config.toml
n_kv_head = 8
head_dim = 32
rope_base = 54100.0
Each number is 128 + 32 x the weight over the matrix's rms, rounded and kept within 0 to 255. Layers, rows and columns count from 0. Numbers have three digits each.

# layer 13 attention value, 256x256, rms 0.147, rows 137-191, columns 224-255
148169136169109126189084103144064176147203100179149136125179124129169097113146105163120134003102
112107121110106178126157124130057069091036142098104134171174115147110130149110113172119082131097
114170109152118081070091176132152097134165120104111148078155145182149112230139140130192070149116
123062104061159158094147109134177120149187040145133183097126178112164160199064075120168196131132
089205195136106134113142069080110124124093167182108081141126080231129185078187106160125077108064
140123158082169134075152104165174157159128094103141130128130133129103152133095069098124138142113
160139104166168118164104146127104114190091070116081113154210109172089146110092071126118033129128
206029152130132159126146101083083152107107129147100139143152132116126160142053182138134041130158
217161135166128121113056124147098134135109103179114078123141107147127206186128100141175131132174
140068115172177139099182159135094102169103071115174167107043189104103132162108117104149104117121
147182100152160077157198241128048129104146096124154182168107105168084123132139164103068071082127
103077194080121084157093195110186156089125127117078138074105153059183107126154050124162185096115
155132117148076187159132144159166149164088133153079080191138076157102172035125097074139124093179
092150148153141141099080136085063157169166169085173147175212121071137110110155181147078094115098
143069176119120156115137169090156066073125111111128142088215100104035185243149148108071117164127
168135093135149063136156099132092141162065094128174143090068134135138067087092083126124077142159
143112124060104111092113122107121080126143079098100151142167173082177103184092142163129062163215
036057192127104191218110097126104128071124125016159138125098149062143128101142155081106137120085
085190175138140150172086096092119100057155234058152222199131143107089121081119163167139159093092
153104123149129159107138056065056068076090080221195169153102096148121176120124125130110101154185
044124094108064163126122147137124130098184181086115120091173086108156167123149156056109162152132
089156058078141173143102140137151124198175121169072089085162184176185056199120094059120167154185
156140098154109161165112157061127092122108078171156148109170110084127052100116100099113194152137
092096191158151143140109178181083129107066140141121132131124090091112131116115119081121150186061
129196150149125127129100113113138174111104061159135142099135159153117121164170173117114103113177
142119160105111130123099199093171127156085116164107111178124120080189158121115129113097141167130
154176098148072121169116067124151140078140104164044178165168173115090136084159103104126111091120
138162160178102107132092164113157138081140065150130108103089146083172116133127146089127095130137
182096132134178170169133183145159162076118163134135178146129149168101157149132137118041127157130
128141123129124119127104176176080144154110138112144140101089135131142150143071111138110117116113
121122122133115106152090173153085171195133160111077107155121118136072140093190183191150098141129
083199106143136099109117069117109161141132126179134074070103138082096077171211162150150044119103
073128121111072143125129165122096103119142180120128138142151136106127138161099150168135164035135
127115104106133092137166136071100076064111132173132146147147119158131136129136131071046121124181
113160141070185098144117166201157113138138100118150151083132110127076156119130064112197131154109
134104099153093097048120135078091103109142147124108127098166128122164124170097127086177154137091
114137082187092151134105131162151130130159177102114086170113132132108153136133141096066179177074
129114103133201127163090125128135106142168170148061144145131090119129142183099097173124177100122
141151107158129141142171102090135088153125097134087037122125088160112140112095139138156094120132
135098115163065151118097125180132146132094141168126125151155074143089162153107108092126110143117
155179158108074186072143133146087132129119074107106121130150127101160105115168169155167112129117
153179100141128145112122129113115097114136140102083152174161115154148146096118126114140087162164
150169169121177123104103150172110088102135139151093112146189181119173142136149058112181107111165
091146129157141117169199135118129165107163170139085111077093125111118165206133139166155165084094
134115147142130072121121138145144105089122073126171137084151166098139102081151134109104148142109
128112145202153165138118127120076118102142117098114115174105115172127122124086128120155107149136
134096138116162120108121107131149147151129094119118088118108066172142167093134147143126123144146
102152117203174141111138161166171137127126157150097089148132129126147058111152143106209144156158
123088087145119178092143156154148125136117109147106153125117109101125131131101183149140199052126
133165105154060104195095165091124076149167184105104143143158202126147136110112178159132132169147
132134139140116164109149161142136101114122095110157135156086115116082166133137133090113171118155
123180109177125045162123113121213137142110092113089152157101159094132116185111168081208176125178
125116082122140122125104176103141081124120135104113133095145113115147140122096122064155093147088
116101139098128181144096119113117108144097127137094103133152162196131105169151150093139115129181
155140070082134184088158121110104139154167145116132096132147127143197109147172120107129114158125
# layer 13 attention output (transposed), 256x256, rms 0.125, rows 137-191, columns 224-255
136113122117115132106101089195147185128160060157165075096132115204149162221120131138133118078111
132134094065136180103212133092161112133069095072164130164105116130143152182138099141136159118160
131212164125103134123160094140096085140121053117145070106114161125115135156118147170133101105143
111189108114143193140088125148120095104175169255079174202089143097156089077190175094203147143120
097167133167113175159158126090123149152108154092124079077067163213203159177164110084115161141091
104125129116136157149098114131118134089141123003159221175115129125149104115118099088131088089105
130150102135235119149115132111150089171118062073128121155154177157171145143117076146132111095095
206083171131172128110160092076099110143139152131105151171084183142132143123121086101108095089139
145150097128114134110190128130080160160102138171127129076108128117144165122100099173136084114132
097074134159114124117153120114118152154119172117114126124142133190098124151170180153126085128136
199117042111127134126163160120166154122124106209085108176094169185158152182134110129112118140149
094129203097105139120170151146081100002133122096116224131103117100123150034163125117095136096136
156075154115114042129244046107132129110133088146143116086123118087168132149127077146153106106108
084169150141113123093154130109113124165103169119167115166153126108085179172154175091116092117177
095134143115114143132180200135155125128121176050118133117177129046141164143195112129170138109154
173132150165140139146065090148111131128144104060159066138143129145181137094096083154115104162143
160111085114121133219130100107137075128101076080069140147119114097116129131108158137092144133182
093123088133134106125048140164207097110101149135126138145067146088135085058135146076158110121178
070139133146111181143126089161131087135107195220128209219120155109146049170150127098122147084142
132102098149109174114136117165124148117126105255144119121116140131143063160165156117086104102163
186117169101119139091099113123147086070175168073074171057150114107073222110126200086142117154132
151153079088129129147021103111146093135165166192109147131174084193076120062098146112116102159124
191087118119130196109120086070105111049136127210189088129136087108118133083135174120125117098104
125186062094116122140124125070114104131175156090118157094084145125128096209179081140103105110135
071099098124084134124079105124120102135169149174099140152118135107143118125115134096149140152102
141094104119109145146140171158118170138170143170074139165188098137102092118100164174088122130160
122112159118132160141170139158092134130145116076163049125067130134103180109115156088197087053082
111112129094115093142084090134119134107139155115132143200148128099145139114091128197062139078121
174167175078063168169201099168201175140140106138065101139164132107121091093098103167179080096088
114132086118141107136092176138177166072094166100167145124098099122109109099174141117179100152127
122172091168116116118140112113139106157085130186115115163159106053093085143109108111140157119163
110167090103106107083081100136098124067097068155119186145161150141132158092132133119140187147155
155131120161208085082145086161176206127096152096140088121107150079102115059194063096104114135116
129160150150076108152060171188175118185062083110122153114149086120134090149147111119188146145063
104157077127081148153118110139156122157105084161140063116172079139178117133129086105150121070107
098143147131144201119173115185170155115139119161115167152167158079159175107161122095116083171115
106133147160117094157200127133153150062109155127139139133155096105158162124144095194103108043152
083163134115146169117148090145121159144155155155195128111115127115183110096132122141130108132158
158126097142126132168149141163126171178135147210160170124120148116069100149092184155102138160097
112169171153120080188136122138118131169073177090105134074108123085149110091106189151120163130147
070089155146110119096129126141170132105117138165110111102073144152172148092110131103109175138173
127122135103119128114134095101117098150132136066121140138098138095173091121101124158176081132100
072154113115097139166125152132178134122124138139142105106077156178083151115163131130185100093097
118147139138094187214076131116124118175117084158148127133133099094113118117161117122101089138108
140128085084108113076116089133116118113109138139049149124086068162123175143073097107131100090086
129088093109143112124105127168116130156087109094125171113141154219144052197102110120074095119142
119085126063113079082154083110125080166124159141128155174132171076130100151173123140134154104142
095176136140159135105130114112116149118136097146142171013134146137156169188087115117090117168130
100113124067141189138182096126169144140162144117135119147111203110136124096176119142149093136114
166100184089139219104056110131142123113091138129123117071173095130095140124125076103075161104138
114163107144126103126109113101140103146155144171117137072171147159110111112080090118034119104158
085115097133131133114187158055140112115090122092087119132134106163075126070139123163126143123125
136123152143142145138125115180108154163136152060180122144174132134120158139180140116108137093109
140130136167084115093096035138136111140113079070156185117162103161058087110106088127123134164130
107150163120145142081135160168156077099107179078077173126134121192073113104071168197173153109164
# layer 13 attention query, 256x256, rms 0.115, rows 160-200, columns 224-255
146111091079155121127156097120143117154183175150103104089139123103125133151092124134128128131137
173162189141132088160128099118134128098167109031167224122090128160097190087162102157121158144113
095183086163170130126117125147135099150083121133069086137150053110166110111073173108197104143143
112075108135141135169171174078129165106107127190118088123113125077090153116137090173142142230100
128141148158111119138110108145154101133144110135109115096139152115117113086132105097123123102140
139131096128130129150151153154154110096111097134121115153147119178163112143103191135154082142143
150150166115107139130105109107125165092146122127190186170086167173090185104198071120123155112096
199090135131133120155100136158150171130094149081135137079100164149057133067135156085155119102130
104103144154046131121137141060140105093137104105075133141100127100099157137180164130141107083102
126122069136088112118072111083154092159141097110112132180104142156138077098099152176096124165078
176133126161190075157157136137147130107116131158182091115128110159156166187135112110141122105190
159148126169145133105112156097174082145123128055119098191091153107150152070159177178132119143122
081105185146148111167103152077091104103106171151135138127124086100169112109096164110129161111112
172104120115104146099111136095134075082123109141148132121137101153118139151165159160102084135143
100104126072168106143081167163159131111129170080151110154093062101131080128114158107167147151174
106115164097096129138133133122085102105167138169154089112158107065219084161128085120105125133144
159179055117193080119156092128086135110143179130153138138138094159161178125146125099149094059079
098198100111081148080099116158108135106132124158088109135172088155103163150124149113161147121155
179141115077116148095101152104155089138129115116146191155186122100129124078100100092118130171139
150141128116101152189213164091114152124184098082164120106111195186116120109111109081123111157138
132089120119120149112142153125071174158108107174065148086152105150122158105137207084100103117158
129092144171085107086107118137154102153140119104139150152070077173163148141140139129103126122108
125109137139169102148131119145154118185116111145109143135180162186132127146110172100107060094068
131178141201141130136126074155112095139105202158130118122181102140081181120115148132133094048176
194107065137102068078093126106094132126158144132133122147111124136112117116119167115149103084122
165084110118143110109208102147159182135121173155109165153123174135092144139147134136112090169096
107137106133113118097093166072131154170189107082184165123143145156100182144125116132126120105061
159139072140148093082158192126183099177224079138139071102145152112109093135096190149093096118152
109123094068083089089163106120171089124164112133110188069164195122132113169113150145182160118180
092137156149199147160145176082075132102173098081132156092204106069153167120163101124169047060141
077158118083134134096170128172105074099070135105143127117167128214093136141103160129130053153158
126136143057155151092128176131176070135126148156105111172132081110125094119116108094090166142150
094158148111135104141138116121118127147115082135099140156144147146149136153147079121078146187105
136148125109200081115123103134124111146140153091126102168153130133125086139116130118118101128106
058201171136138158130112161110109118137144101070123132078112126139156120129142182121138163080133
152172139177115134117145118102103091163161157149120129070148184165140088085132127171078137153114
087133133147161121106131128131104138118132118099152181080129102145174112140098151124059111138119
096142182094161128127076128070085155111116146142146198113084129059116122113173149127119159100118
196105128214136137113138125124137096161172163134083103154122110143166050116113101119140106169084
146214209110158104154106122119169106126178124125116138110079148127145119181095080130083150077149
178071116088093119107078120122181039100179205125140114172075158149133147117172106115082123049150
# layer 13 attention key, 256x256, rms 0.12, rows 160-200, columns 224-255
097125096126144144151127140112113135142127132145139117131172101130115088112186144139108138162129
152151104169127147095113120122117174174100097179123113123091173131049133141132096132149142118148
097131125118091194096128108124167162176097140160119149091123132154135159097117134166106192135116
144125146122120162089147105097158163165183108104060104128164074124113141033106128155135176122143
136141154077176156141137135133107163131146152153135125156109095130125118113165136149119118098152
126140135112091138143110136152135133114128157148092086141145092152154136106139098095141120144103
124109098144124162083063096077119155115115112141093145127105137067133157107153120165105143062093
113090069141150073109085107117181175100069190109140101058101085197114159092117186140132172128132
155063113127115105098203131101086073138130185083096199065121063123137175064137148103103214178097
112138108152008102165079132137141069143144135122142067180092113148100095139097112142130150132108
045132084093053146092189120117099170173100112111154100133144128062112118159062106197082070104140
153090067189112109129122155075135097195180154086153081109131117166146110106090145129176071094085
111156102148141112124111198161142086079134178214155150144157094095155112184189124110133116143183
147135169158147187179143112085126161121105085134097118112079166154184133161158161191123139150122
116153198180217077084140140112111103067133084124146086121091100089147133189142099085116141147132
126081076122157050163094144119149145101127142200131170144200071113162151099162167126153066147145
106187125057137128104140147110138084102127159137175156131183165223140139153148118131122127092161
117099099086153120067094120162116140115098099168058066156140072130119132074110154138107136135087
104157082159162180093114119140102088189117096153078177153068125124107135077136144131167161147141
112156104119150176165116137117125134148064089082124147142175128116085180129175060105196193147172
081154088117128149105143086119129145110144077104099131083088087089103174123138197120088130092153
146140089141120121099090146068145104106164092083085130130100125169100168163149152115100087112142
126136133127131142098219121164104094170094138113143098146103134197147083162075047118098147075114
126094179108184098098115118193132144115158135142192139101154083068132092210091106109115127062127
109139072170146130125093124155084115183070140120129124190135137084116118115045166106112091088035
107154111130183128082100166079131137142149150109109134083096119142087116155122153138084122167154
139141155147127037108120129108144145172167111135157136068148153165145113123155076146188093095063
132128179116121128084082177143103135099177047143115152134116102120070165139129128133073121129146
097161131067098134169106135134130116121122125203093180159146112210157132087099153168167198129114
094165187185107133150121107131112188108158101152116164086106123160141118157126137130175067081167
088109136124143179095117112131201096120078066055110097092116130162034164088065117124154039105142
140099155093203084118094136129232076125157151129148098192134115091125055136129086137177156118152
085175120130135158135137149125120151128138103143081150142136149128112145129134117094123153167129
077120097126112120164139122115095110141122146136139121094154158143139128109188167125123099105114
113181164140092151111163035121088131108143099104118127044137163122139130160111103101114112062165
138113173184106133116105162111147116141126161125081103066175138151113096124104121130149101108082
173107166157123095147160137120110138117118129172112118100131113168110143101132169089122114157124
123157127145148145114125089138099137129176125123119120112105101106138066140122088133141162132139
149185127176096104124148130142123132101160121140135109107168130134168130149074196094112094126086
165122156125135125118105086138156094101205077105158126126096158179098175167148077148160116129205
125091123121147113129047158168136126099150197141200122184080107184092065160168120100165060142094